{
  "n_head": 3,
  "d_mlp": 512,
  "vocab_size": 4770,
  "norm_eps": 1e-06,
  "positions": "learned+rope",
  "parallel_block": false,
  "init_std_o": 0.0,
  "optimizer": "soap_variant",
  "schedule": "wsd",
  "final_lr_fraction": 0.05,
  "seq_len": 512,
  "train_tokens": 204400000,
  "steps": 3119
}
Each number is 128 + 24 x the weight over the matrix's rms, rounded and kept within 0 to 255. Layers, rows and columns count from 0. Numbers have three digits each.

# q: layer 20 attention query, 192x192, rms 0.159, rows 139-191, columns 0-47
# k: layer 20 attention key, 192x192, rms 0.164, rows 139-191, columns 0-47
# v: layer 20 attention value, 192x192, rms 0.202, rows 128-191, columns 0-47
# o: layer 20 attention output (transposed), 192x192, rms 0.215, rows 128-191, columns 0-47
# gate: layer 20 MLP gate, 512x192, rms 0.169, rows 0-7, columns 0-47
# up: layer 20 MLP up, 512x192, rms 0.177, rows 0-7, columns 0-47
# down: layer 20 MLP down (transposed), 512x192, rms 0.176, rows 0-6, columns 0-47
q139:099136098112147142141110134132108113154127117155120157105132140153134126121138112145162157149140145161127141143132117163125155124142121110128126
k139:125146132127120118097137126138145115127132129119136143136118120145127121130147128135110127115113128125140138150137127144129139110114112105129123
q140:125150135135139141120132128137138146146148125129114144107125141152118149146117134118157119153100127153145137127154115104132144117129130112115132
k140:117117113124095135106120111122129129119151132100126114120138100148112158108134153110127102128142128125127126113102104157124111117126139139135137
q141:127145147109157140124087109156127133156154157119096144152122152150118133118105111135131141162117132139141136117120115125118116139125108106142116
k141:136149138141121122104135120128126138102121145123117161141140135129120118115112134137139130130133147110116137136130102130125131150115121140130119
q142:123142126107137139104108098115102104115137121113123107118076150112130109148126155123107170122131121148130130133110113115131153108136144128131125
k142:135102124152104132141132130136133120142130093126155112132171126151114109147139135155114122106133132122164123157110148119143145134125135106092170
q143:101147153107165143111140096110132118102171126113132150140106109122123127113136111138128130118113119121123103111127137154085136119140139147096123
k143:105134146130121177109151164145129111144129118146135122124152154177120141108139149115135099128140107131103121127070126159130155166133103116141093
q144:148129122137109129149142117154150132106142126111130133134173134087175111153130119107100100118137125090120167105113149133116137090140112160144152
k144:120143122141127133099140128123125122127134110130164131103104126133128093128129136152133132095127116132120132095123132126155127132155118114131124
q145:148136131147132123152111131131121126142119113125139115122108139145115114113150168085099138146115111130137119140173122140151153171161154127163114
k145:120135109127119137138160088146082119128145101132147143131156113137150136110133137159127145110165134166162109138120167137142123150140132105106141
q146:122135123125133113117125076172145146137193130166142108138179120089108159079112133118102075107159118128126105116081123136138121138108119146114130
k146:076117107116118148188130112165128104139165137118149116151169136128076106128144163160100149141152151121125140112120135125147068109162135081151131
q147:087131083146128101076156125120086177119135149128149085124106105116159128132104099126163156118118131146129122127127161091105097112143149139134108
k147:124125136142142094106102135137126120097148129105095115104073133127144143138137116160163131147134136149083143144134095102133145137157110094108119
q148:141120143137102152167124157143136102104111168109140147107181112136136140074108120141134157139148114145119145109098150136107147116138134104131167
k148:138104143152140130170105169132118094125140149083125133119160163139081120125125124078133121156101138138120107129123095131098144123128117150140156
q149:140147155171081111130107116122113134112118155137142130174137154168144126138109111133112117087118168120123104136161124158175179110075158066176095
k149:130155082160136132129101127115127112126125202126150125187072106194123118134109148179125108105126121087175133105094083142159128128132096134150139
q150:132135085170151105147134106122165124151100160125111085137152104136146109131105094154106141102135131084104094103135111082153148124139093127127147
k150:159116134119151116169144135169160123149156177134108117094182136165152083115122100151082135107156138175150089148112149083111116125136145116132112
q151:136130114125148170123151060153127090112135131100149116137133112143122143115120133095135103168143121175132121089132124134170131147168103129137113
k151:130113126165141122080145131166139107116113100127183088137131108098145120112157116141113114149096139144137156111197099176147100132148148118133168
q152:126121138106175143110114167102112148115115141117119118158169112128136123127170108083131127105118116097115136182097138183110131126101127124150112
k152:151127136126145119090114120115159141089135137117109115125187130159135105122144159118115085108123091132161133178115144167090139142085134129111113
q153:146105120113134092093111121124128136131124128126151145133090138132112126148092147102085147123098107185114136124124083080133141137115145130096136
k153:144089142118138122159143110169108155117117135133105147132136203126113135152129158082070143130125143120139149098134107110153179159121135084115149
q154:114156136124087096170077145168129139139098096121108109165135109124100117070137112106108112119136110102145137119087102106169155109115137070162089
k154:139125168106107128159065101152106120123101133086069106142120131129097140075151131115105078150080125130119112136155086125128071114139102119163138
q155:094100134130116142135104107150122097115114106129112109152140126137072130131120116056117116126095128125130150071132154110145143131090097094129100
k155:089131142172151140154148131110166160142091163152118114122160106169084147148119149132101116127138124093197183150132148057125126141127139169099145
q156:119133136156065089147130119102130109113126101107136087113120104139109155082178164113126129122125130090165129162121141123119102118133112089113138
k156:102176113099083163179112135130179149155153142119156171090130112138115145141130136110097118112081123117138138105150126100110130099116129106083155
q157:119164089159145138151094112115135105108102091144108108159050098119185100146154086100164132160125114131082093147110107150126173129122135084198178
k157:147095063161109114139146119184117140107121109156131131101083151130101124117121078111118151137129129091107079155141119129077104143178109118132180
q158:116145160124135107148135151146138101140107104171111141161099152105182136118098133072102168144102112116176156136159114126140117154139133094094154
k158:114130135117120119201144122163116120160143084122173118199144166168164177140125124059122111211102099127137110137139163101147117141120120063115093
q159:131139130100111104095130110116145138131142161092150111121142101160148095152156136134148156147100136120145172153110095093130147105080123101101148
k159:175109126127089097103116083090149121141124126155145105108156154198143128108167107151145115100152143149188126152087159103113122125092138131093143
q160:149138174123161102045128153040142141182124088104105169111154168172106146123159179178080175119096162055164096150236093156057168127114066120000145
k160:137110147112126123119134155124108136138106084147110117101158129134114147138141186146117136092118117105117127151149140131135160132102153162095131
q161:164119166130095067166130115109163108152103165098115139190106135131143106047093125160090165168150149136126074106139058125142142118178143096154067
k161:128162120105101101088157147147142117124147139117104094120142133144148109115135101105141114100123104104137168117118099101150175141105117136114104
q162:160182146126100134172131080185102117164150170143071145189122152157130137099060102124064084183120159100168068091122049117158152139135119095033111
k162:149092150133124167154149115110142118127114131111107161116149102152120137103130116134123128108148095186186136159104126114101133121113124135109116
q163:126188172124174065101108135211161158114105126112107087103136130143092086156202130121144125124106131082113146131138147096105066139137155112161132
k163:149092161158132132142087090150129126119150112123145110149080102147097128110128115136090077144086092142138139126126143123113178097097096178097134
q164:164126111107129107085129141152159092092137155157133092126172174130104157128147124147112147117079162120129154132161152146139099118101084165178157
k164:134118115128124117126113148098114142138099142093144160156103156117147105161110126111141145128159142095103092147151141125136121149114145132111154
q165:123162150109152137104101143101112144138123129127102139133120094141143075133154138134166123145122122150129144114118100097146180079134150128133133
k165:157098147156124154155142159187128134131140141132131110116145127113128151114120104148127152161147146107120123094155156106119158138179103154141135
q166:131108095122156083148122142127077176139111092094149173098185092169133109132099134137171156126159148168117148094149157106084068137115160187166113
k166:121131120114093117089129072124109124135146091127161155165150105095140143134084129145105106136162151115113155104113088123122089127140131142180161
q167:112114116122120125127146133117092139150127133103136149122119123145137088143128126129135129128142119135100160118113125116125145102143144134113154
k167:121158108154127117122119123141120142114143126125119097134134105128124151106136113111133138161146147100107089110142148114151071115144092111156132
q168:138135137128134148175123148113108134131130101133128136119127112139136127142135129123164131139111150127137133131129144128135140119131127127105141
k168:135108152113141130153129112124124131139107131125122116127099155116122153113174115104096102130144128154130113134118108133133127109115123104126124
q169:135141151130120154108119150159133126148138097113101158148122104139153114119095115121133128140137126157123152119113140129112149112149146141106120
k169:129134098108112136154101111118133129126129166094159147125137131132099158114126140127089153129137109141127103146093127118124079119146122096120117
q170:127113149134146146144130163104109106157152119120106141170148107150162118105137088146138108128132142157123137084111147165108110117157140141093148
k170:124140127106122143121121130136122131141110137115151121132085133139123113112104128106128126123108148141140109133138123125104124100120127136140114
q171:106124148147148150135138157147153121155115138109126102163109144139117123198109119131124137122108139120134122137143130152092126146147139136094114
k171:143138122092118134140105130120135104120118144116128122134105123135133128118145107113116116119126119151160121131130127144115135100118127106129128
q172:164115144136094113113099154139133132138123153134129128128128125147126085121094128128133163112160106114140115135149130110109134128109132129140119
k172:107128118124140124117119109131113120118116137168145117120092136103112121131146118135089135097131117158126125131161182107100118117100133122137122
q173:111120111104130123158142144123090142120128125142120121104116110121138109162139142149114144111135105140111095114141120144138115154123119149092143
k173:156124135107097132115111135107150131128126169100125120141127132126103097136137116116136114140107147117149135171089135159133130127126131110108131
q174:131124112115115113122096157117132150145134116161123118100096114104147135122114148110149138129109104128139131112120145125109086158164091127166109
k174:101106125158122134138115135117140123143161092130119092154133147103156140143117139077152165140125110124138109115119100133132137112137123122117115
q175:161126126118114128127125144089139121158123146106108116140135115122130111135105148116149157146141147139125135140105107112134136148096147154111142
k175:113117141109119153084115119122129138115135116107127125085127106118151145123130114160115134121141119140120114134124149132111127130142132105140134
q176:155125111111165116143090171144128130150142123111108138168130159142133128112105131117127130129095157127110142113148131119103115149141148127151125
k176:140140132121112136101135103152132112113144082127142134098158100131129120111125148119132119122137130132117153130142108124104142119110137149147142
q177:142126135119148102128123132112140120128124140098154152111105111139146186098129122157170108148131129123135115135112146122112115124137151150127135
k177:126155118185155091145150153103153106124131098120146149137121125114142100150105150127131144113113144133110123144136131097141141129129156164117122
q178:143167161121154120106145117089133115127128140144105139103106141140112135100134153156152119141123126154142114166132107112127171128098138122137111
k178:158114147134160149135127149128133117159118149137112129146137144143098108096115138123178089110180115182118125109120142163153158127115138134102112
q179:124131086142135115098142138103137120108159155120162116126180143140126153142113128059113132119109138099112118137138141127109129154110123155154094
k179:103099084138110142082138128133107129098188114153172140125149088118137144109145144123130164155112102137104126163100147153131186111117135155147120
q180:117113149097105144154149087131162133118127141098117154141176127120130137135118130136167121135118111098131109092153130108129110170142123078095097
k180:097163138136131141117154107135153119102121127130135170112152102116122023160068169143145144126137118086102138154092137183082150132157090092137121
q181:135140093110145110094144166114088160105113124174121143177159106100108184128121108073121142101134141142167108115160159150124165113123152127128151
k181:154166111127147106076143118118100078062125144158123201112146113144077163113106100133090123086150134135138116137143148146142163098106164100118121
q182:139118122110092091123100096116143087105114108153094124129140113128140136146109103114181109115124134131133157119090082099106110130124138128140152
k182:147119160122147102137079125100136150091158176147108148060158087125136154115092136125160142113109113086130166108107110125118117166119111168112113
q183:181135144135105120131130126143128104091148138139142120137134101135144163100111085154087131143142123162109115129087103130106149115108141191123137
k183:160093177125119117119124094164148127097114149128157102113116112170128163105117085107062072127145106178096126105108127197125138120147114092100162
q184:121171112120136086115141075154130093149119100116145111141151139140152174105100145130121134138120167103167166165111176173136100149152088097120124
k184:115191131127130112100120126126119090144157092132164092148158120084118152111159174111156140138131162111149186148150125180149162138140130158139105
q185:141132145136130117099138092160124145115097110127099122121160163110116084109083145115177109148140150092119136163122119120140141089129135083179197
k185:140139118088155085164174120118134146120137130145123095133148170135111112113073103192124132128143125133115141164118114142109133136087088114136196
q186:131160143121109157107158127068143158137159144112091117116139153107123132127133106147151090112114128125133141116118095137115138164139162136120121
k186:135152122083137147124114107104075128078112136133103132113165116127140120131143124135112143130128141193136125102141148159136097159159126149110116
q187:128152155126104132122105132180109155145132121109165102168122109123135104152089128123180154140119142145135120162127133101142111134094087111056116
k187:106137132150112142086118063088133178127133102119182114170143127105088146121128150159172205120119171118119123177105146070111128083129140132119181
q188:110125157111106138147118113143125124088114134161134135138110127138125102168129106155172128134101157176166107123153129137159162127109156033186121
k188:136125149120138143159132107160147175119087176089124130104125128097095086146129114138147124126131108111125144113160175146137159108155134150182118
q189:183117166123158138141113136156102154156161113168111128085155123143130140127157115127134115084088106157135127109116122152131150144131135094153137
k189:155138098121139161142120174105107100157183149127124130119167114131112109125113118148145136088117117136154199132107113164107158131121175104136136
q190:116149142156134124084147183113121102116102113102183134126136125131117123103116177111148138149119141080114154139121125105134107157128100080150105
k190:118112128120118118132142156127133122109112136118170149086169163165150125095087125154134149070157143118129096149133112118083102177153131126125128
q191:110096140181170147115117147116130106117123164103134112094159139180099122109128137131118115145112166158154115123160120136127168098130098102104154
k191:132093159128147124163156135114112105171101104100173157136226146122062143146122165100140121118160131161133175146146092147126117159161119134152141
v128:104124105101144105109145125087135144125168095124100111141150127130121130130074144110145099159108118159119142143129108144125122106145129151118163
o128:130135126115114101118108140152144137169139163083098125121150116145145113097152087157142124125102182129135106160120163127134127126089113143137123
v129:131161143151101129124147109110144126168115107131131134123138110155143133151182141144121111118109125139135115127132112127123119090146137133131143
o129:124105128102140156146110127124120144139096142115096145159151103101132133127114123124147158140138151148139112137143121099146142158137116113109129
v130:180130127153154120147114099113132139118148143134113110129144161136145133144134129184102111144126116130143112148142114122107127112102111135151167
o130:111120130141107127116161129124159125138104140111140122150078147125106130134158136140126126149151133134150115111135141136113141126120149094167127
v131:122106127122175132141145119154122122155126112127158149115157100136137124123131106111132117174131137096109154163084134155116107145111135082139113
o131:136120126123153153120110156098127130137155128127087105124095111112127107124155160123140117102138118141114119142124140120163182115124128139126124
v132:145111099159107093157147127120104158120153129142137120139126136097129164152149142168101149097115157121153136127110155122112153119171118118129165
o132:100150142116132122161140143153117133148084139095149149108127113133091139107113124121162111117140100107125156110136112100149148119138102117143113
v133:165121124110107134143133132126131125143164137120152115131125150158128125158138110132114139115132128104089128101166118155121092180111134127112141
o133:104122120124131126117111137128094141123092131152117108128053135116115123132129092150123118126094137099117149124123127123114156087155142117133114
v134:126155102095139106111150135109145136163132146125114092111119148108134136108140134121166160122166140122108154158155130123153131103134093108111113
o134:118119131148120100145110145142112127113124139156086139116123136115095097127119116079136138127148104146144152136090142104135149125110174165114071
v135:172116131124108142130142071137143146112113116143126144115136148106167129105101113159097126124125133148121149135145103123129153108115108105115102
o135:112153104118128138151132125104128109141162154120156151155104143136147162140164148112113128155136125149174134139113119138098124122133131100116109
v136:143170121108149159139125107120153151139130114121103126137097136139139128170098149140158124151131121115126108138137134146090092095144135118101129
o136:107123107101091109086112127140103114115102123154123089152154147116139168106136163132111113121117121145109136126155145113115148142134126160115134
v137:121140129123114106120119113100138113110097137174084123110148141131130106158121121111149176100149116114131120083096139116128155118115163099149147
o137:149119127138159131092155136156117173141131105109125121158131145138134141119108120116079124140147177099127124129177142135122117143134105128108142
v138:136107118130121151139134124126145159100094110147137144139120126124155126123118120122138117141146120127131135134109134112135126130132149123143143
o138:150131109136136132119139103139131103124139126125109133141142118123131158144114101170130106145111165136124124137135120137140128133119141142137134
v139:126140146132136110114096162113169124099090134123164149098160137120120137140137102108119114135114105146090147131130112135134119103140135119135149
o139:122149129121153099170145136148130155132153175150136114138149116086122147144129183132164101165120147157139080149117121134114109181111114133062144
v140:104145122140122143156114160102127097156141150131109130143132132131131112133085117129128121107145184136131109143138126135110114109106120148112111
o140:127139112121123101107126145155128158135139101124127095128163140099120123123156117123111108156156102127117155125116119120143134134139117162084134
v141:114133081110119134104132136139133134105116112136152112143111123158105150100098159134126138151140150121140128169130118126143140121165153172122123
o141:128128161112135178153113151140096141158127156105112121153167067134131140154127102139124120116119126124115121117139121152146116134158086083187143
v142:102151111139141118147121108089123113080112126128110140128107111161098148118135138129109137138145111109122161149146125139126104132117141137094133
o142:126145129124102100115157144122122179160120146130175114149125129107113144110114134105116118137129117100123112165133136136160130129110136152110131
v143:139114109110113131102150146121128134142131105128140123130166127096138124105166111153137151113114122126114131105119156134147097137140121106136117
o143:122178144153145163102105125123126135118124142148098120138071131124132112151132115153169074150139141109160142140138141086129144141113122112104115
v144:123118151106197145114121123106111093117147105120128120111103111138113092139110162105105134142141129105122141098129107093137122110133117136105141
o144:104128130121095124110153097160145143118115127153117128123149136151146135154115124145112130132125131086127115148126137145138168110089140157150120
v145:125110118165143144157120136143075120151127150103129136135169125157143132108108133125098161113105165125131145133152143129121144107146081104119098
o145:127122125123127139151158131113148130108120115150153101109158102115152149134176127107161156143146087103118136149140143177095146134130143131133173
v146:114103114118166125110121128152108126140086152116157138146165145113103115113119110165113116110139119108144107124145138132142097151155145129136163
o146:089161135153136153129137126146122136158149136132083140134128144148145106127120119151170125113109137128125147103143090160115133166163099118093109
v147:164147156125117156098118139145106131122099154123122130086115153142127115117146136121091115129130129120130125104133159125125132103154137139144108
o147:121101126117135118130111109112128129131153110131167156164123116122152140204118112149150135154139118091142131124112139132116128137145102112148142
v148:122108118139129141131118086162125107144146168166128127142100127146151106179116136151119105109117140102090124123108151127097135144135138100147116
o148:112120138125109140107100146094114122110120126121129132133163119098163146130116124158089126147133118164150151142152118141123114124141151119099139
v149:102131133121132126125116141122161156120150120100117133126103146088168141135130147122094135154138104148136149124114137141155129128108132124150163
o149:152143142144092081114135128140122129150127138114141147146132158128120156107142124159124137129111174145109108108120141121138133117128135110135110
v150:116142117103173115133098121129116096126124159141187095113105124124126142127152101112100123079133153111105147147136142109118119128160130128131132
o150:125144109122079164124148142100164154137146106125103130146150116117100086136136144108160123123139141126141086107118158139146132087086153110085159
v151:144139134122118103134115159112124118151097118137149150101126144124140139133130097113120144111133122136126134118142136116114126147113108136134119
o151:125130107128109145133153099146132134133165124152106153137112123103100126111114113086124099164118106127123110122118171126120095121128127129153103
v152:106153166124140127144138152135086144127084132109079155144143127156085119093141127102131140140097112132096153147180132159101149101171154145133168
o152:118123106129142098133109116128133122152144132144130140108124107131122142125126126154114117097174141105115144129102154065136145161131134068102128
v153:162108136147150143156120119116124129158099150130132135133147148132133120131128131130139130120133154119135144151113148137125146107115143128093108
o153:084097119136091153118178125120158109124132096093145132135125127122111118116141126093166153133104125087096105108132125113099166119107109207103140
v154:158147142155154137129123110148087160162112148131129112110136111144093108126125113111142164147099123130124148126112115121110150150165143119119101
o154:133118122127112170156133134157169109108125127108137150143168150156102134163129121135081142114136100085121140151148158106116156091110143167094152
v155:118143122149125107104167128135135129106128151166107166140092166125111105141119129160140114176119081132123152152153141116142133089152115110112135
o155:166132093094155129132107136105126079131129117135149099104170132124144132101096120090144152103153168119134115131123147142119143134132129110128153
v156:149152162146123162153134101125124101128116136107146106102131136164133112119139125119108091131132112103093147093147122096127150134121134137140114
o156:135138096115158125120110168113142171133152156155154139118090138092114135134148157125121161143112147163140105147143097131104138121125104127099114
v157:116153117134110083104121131174123117133120139112109111144138137131119131133121103180084121124137131141142123110134118120085149147170120141157142
o157:130127126117112153127124112178136154134107099134167137120156122154109097145135149094128141106124151128115119135125124141142115117162137104162113
v158:119113107155095124119103129106142146091103153115123148151147113134151141128162134139135149094132123144127098171130143137090148139133117147111154
o158:084122119148127092147122120123131130139149122157119158137144160130105153088102105143122135119112136082111138092143111152148094158119154126133141
v159:118117134148126104140109135082167121097148160122124153138125165116139123112172140129125132103133143109133120132117147106136120135113146169114102
o159:149157114124131134152159142140094157137120127121141106132107120154101150134113139121117102143147137148110140163096103187163133140151120107105164
v160:129122116126115116116108157167097139104147125087128099125137159078101153122120169133147136108116123114137093078179128134115139106140114169139133
o160:150115158124162110143116123141146162139120133134140122169182134158158106139132102139171150161124122122146130109122166137152134172193125110149158
v161:092133180128126138158130154131094125124134167126134110149125162135125124142139113135146163140127121108126147145128132136120130156121122120093129
o161:149100122158109143135138117114145140127139123122155145143103140102099117127111123130150132098133144120133109130105120132170104122145151151104128
v162:101137104112113073137148134122138149122129166134134129093150125127140119173107094111144123136106125119120129127112139133126118139138109111119145
o162:120138148156117137146103128130147176154134120147097099122128107119135145126141149144152148118114153137128119141132145150121135117125122143114129
v163:139130144133135143138097134142138167157145163178153131127136161096101091110115121112129125131126115165136121119124132126113110123120137128164139
o163:135126138113124113104153141114124090103106094123121132140112102135126141095140129127139134136121134100132135158120110125134143082133126120136114
v164:102120131123126163161140130084124121137124133151145135095130117125157160098126165126145133112152154102103109158146124134143130138153097123138149
o164:119142098112123120145121115112126134115141121149134158157146162136135125123146163092145131111116102143144146101117125155142130100114089129107112
v165:105131129143143102118149144143141124133125148141115113129148151126137132089154090126107181069100115151120111128152141141146108119137150075110097
o165:147110148143166114120116161105091114110088115138124102139123138140115120133126142093129096168126135122131153163115144100106133153098102170125119
v166:131138110177162101106135152142112140129141113134091121140159118102113113145123147127117108154123079128153116122147145103131145168121108145077164
o166:111153162131121114141128130159185116098113183120144138128128138117174116099126104095162124103140136096158127145098089143142129146144117136124151
v167:120136092139106145130142144129117103123113134149099134111113095103153137107130121137123153094145128121120166132165136145107106121113127177108098
o167:157121136152122137105128126134150116104132114125141129123115148125087078098107128149111147145157078149128123107151142103149168135151117095161158
v168:153144136085118171120129128134127128144160145134088103133107156122118145179155132117143107151139171108146136133109131156137154156138129162087167
o168:137113186149108127116137108134097113110117113087162087147117114119116163114104118122131128105122125144144165094120132148113120112125148116116138
v169:114132117147122124093139111170134157143120157098128119154131100123118121112104120122146132132126149119116129112147106120125100112151135119157140
o169:134101159116145141133119145121143159137133128107129122090153131130158125141132166080117106136148108127135131126138120112133122139121140126133113
v170:113106153089121105087110137147118128161120086150137176124111159126114106120140126112134108109133142131089133109136118111127148136143128138126112
o170:110144098087125124153127115107124102128125130113121100124137127098129108103107100113099155080143125136109113125130140168152166112109152140132116
v171:115120130113129146132165106111124116131102125129158140123149136136132129111113129123123112138144126124119145144111122091158090111103113127115116
o171:158147095130119104100109118127160127123157147127087117145111089118143106114108139144146145140126132141144104134107098127128148095117144148114121
v172:114130142110153117146123125144104140152155144150130147100143105155116133145140105089088152110104121120123139161150099151124131137104118122122170
o172:135163106144129121108148140124127105147099130103153123136127111110119113123152136136124156086152145130125161148114123140155154119113123120147156
v173:110182112113147136129174124119105139139152094142152172096125134153116135091120161136144118129117148138134104114120119146099099133136118162104148
o173:169073132163134108154119120093157132150097159125123125171170136134129111153129145137098077147140087134108128091135144124122128144147088086146098
v174:113091092136090132139089132110127095104110139065142137125133107130130128140116102093112143151154112132130142125112127122138124136135107122128166
o174:120119184165144107083131111154113138149108143148131149131157130111122125143119109157136098134116125182128102105124104144146123114109102150136088
v175:076147141148153130088123121133168107126142129168134164125121092158106141113100152172134130133140123126138126141086143129107137142160138087107136
o175:155097136124131123140127127137137110106133106108161134116173186125147126141127122071111117095145121138077101102134078153152163137075141136064130
v176:176113151126118149094122110141069124167107123124164117114124108140149174147136106110112126152129154134142135137107121107132137124134098143141101
o176:116134131126098158162117129141149099125162156117123128116143128126101092110083149134109158124119107132131127129125157130160143071082139119133160
v177:115097124128149104127105092133124098162100089142119098111118101127127143132107109149105132113142150141137139126166131155149130099133124135131120
o177:113135123116106149132156178103138117125146114101134116097130107109129086095120137124148112143107114098141146149123121103114152141126092120115147
v178:123143096137118145154119127124124144142138100101121128118166120106156143127161116132117121111138107124118112133143111080116152121113134129139158
o178:134094121129130141098128173139150107135138187163135104151081147140072120138130136118116149123092138171127159141140167155135097137175111120113115
v179:094167094115107139126099218097095103158102128142139093138132152161156166151115096126159140160115127159108133148136126126142131112148142145126113
o179:147112142125112110102119113145120137082142122142152122106121119115122095104123116156148130119130122123140159150108170148132081116151122106146121
v180:140125122131144102128125135135140120150164144135126151143147120137118124106113112114153125159134114111102108131125124126143103138157163140138145
o180:131161113129128087101144153125130135132142134115140097137173135138151082127119134149117102087143133161119151137122115128132110149107119139124120
v181:113156145131129127103117148173169117126124151114115156151117119159191136140095143092114120128155154126135137137102137136103132097067123103129158
o181:115135093104102107123083135104110093138139108127119105084123123119098114114149112159134121111138153123108135119135145126122125158166119114154129
v182:139118105112142137124141145151103156119145158074136145131139144128109085124122145138092140096139106136102129125163127139133107139145122136135153
o182:102145149160162101123140112083115128160112145120145121074074132131102104133160147138133125119124108130131131120127178172121148151114154116128098
v183:135135129174129122100134123173148126089143103117172143110133131134159164115099154104114152114122099126120136155102104123171128157119132135101141
o183:139098127108159146123125125097125104126156129132127119122133155102123125119119094160151123096135122139103115127125147145118129131141114145155125
v184:135116146141125124132140123136169147148154120127123150126132125074120127135143125117130142125116141126135125114088154117140145148184085130127077
o184:150121148131116126129146138111105131106128106139144116129148129187124193105148147136112128113140100129110112145135155127120149154084147166158133
v185:146133129155130136120116136157107092153105133146100118109108111118139113110116157130133168126125146113137132128096122131124127132123103152105139
o185:102116118096113128144115125125142128096146131148152153145160169100144126071139130111164136109158117123135138100164137140102099122073132115160116
v186:141124088117153107142114145103102126137114147140132138131148133152122154113167116136143122099110109132131112133139135159132139156129138167138112
o186:106122138158120124132121098143118133136150105099087156129089125118134100110159122129100126129132123136105169135128106139093102125086124088147124
v187:143152133133114137130114123116125146131118164176108110099108124181095125104136112129115132100108136127093137155124146147156125129139120123138114
o187:107143158135145114153088137105120158150131121069114164130140133125153162158155123140129095140134106114137129122123160149112161106126071172120127
v188:091104136131148157114131130166147122138112158123125116147158129139114124120121095130173153142179149128174101107125132133146155159148143132115114
o188:149127158121135147119158128146105126115119127136086150098152123125131120150124132118114117141080101116111153139093132144113123162121129148129127
v189:127112117145103087150128114147128106144089150107130134120128115116129129143121112098074114174118138184151132125114119124120177116107156126126107
o189:127146140137109131136136076114131129101114141133131126127111088121130116153123122144128138110119145107101127115147139114136092125086115123148170
v190:105124101134162148135132135153120097139120155155133170143117110114117106102127087135148160122089112113135103143121125119142141131100140139115151
o190:133148150126099121094153129080134123140124093118106143105163152136120181093125124111097163092154137119124139114127120118116126139131115154100122
v191:122155115096137135124124103200104122115119178145124107136140157134136087124150122122126152104117143154123120123143113117145147158142141095090127
o191:123109159135103127131129124068121148147132119128148117129136107142139122135143149134140155107127140106110123138101100150119121101108157149137129
gate0:121145121120121138134135102123136124128124161099093169136117130115098150096119095127117099126103154144114177156133171126138117103130064116114061
up0:120135163084157132128135123143106157108115118128097094136187125103164124112134135142140105101152157103114129163129125183131086076129137132106125
down0:141116126133120115142181126099090102071107101153145157104114129130106113140118095113160144114146138139139134155142099157135149134114145120157106
gate1:142133123136122136108136105091068128142162118153129147116098114101135132141165123137150111150122133107113095136101140111113103095090116127143111
up1:154095116141122138128151084128122112133184098131147134109110138118183156120172112113135116161169102104145151165123152104140111117081142142139137
down1:100145119121139119148151158130130137139143133112107113137101158138115101139105135093099108099138117141092124113090104074137101145148132150140131
gate2:133111156161079087148123123121144152110125146111135154125113107135097160100125141106105115133155131135110131137133138119091126152136170111095117
up2:128094142162100152163165126126137105116124143105122119121082130134149150170091108152124185147116157111115123101096128149127109150100152124102141
down2:122141141117175162097172137167119119176081131118145103142140169121143098171150141126166137106138139132156120171141091135155129129130116145189127
gate3:156111124110153144136120136082145120151164136131084141160125157135152137127126150116105112140155150146155108114138133113106121098093117167128133
up3:102122100141158139147093131163131140115130184078128126112136095125115169166127118142106119162163104166146116087119130136147121127129140072122114
down3:132125095174137117140133115120156157154147101155141125130116119144160131144119115169102129122124151129079122127112123144172142105186131154141143
gate4:116144184131125147134084071141111136108126147133096125154109123131120109128133128148116156115102134116099135112137105125104109117145145086146150
up4:140141148143141129177129119119098169116134147111110121142125099100092149113137157117151095158126116151107137110144119097130123131138100136129107
down4:096157113162095119151121142105132119118107157143131187129179164147150128156153141119115124161148144122128104117130161121170101096116145135156127
gate5:127116112138120122143091149124135127127073116107173095129069082121134145162114162175113139140147118119129115143116175083145181122132181145153135
up5:112144120145173163118106124140134130109091090105115141135137088132106114139142157155104122130127162087142129108106132147155176131123133171138132
down5:115110103134110099151125145133109156146112148116146130111088148122127162125100075143083147113123114146115087117112061160103145148135129182173135
gate6:093135137127166132147165147149131102110136162141110182123099118114092147145184080141119181123143153126117103114122137121134107094114205118143117
up6:111143093119107106124142141125125110155127153073186160115114095075129155134085105129110125118125161116077093114182126150137133092135168096148147
down6:122123101059134122120132101153096136112111088136139144137129159163135124128155130149150113135171122131155156123162086100138125167131124114108151
gate7:107105114110123109118119123121101107115135117148110127112155130096128152130138168148114083103155169118115115136131088122151113155085147081121134
up7:127144192132151108149140147126150205093122119117147081156084142140114102152148133158155124153125139116121101147107082094090067157097179081165128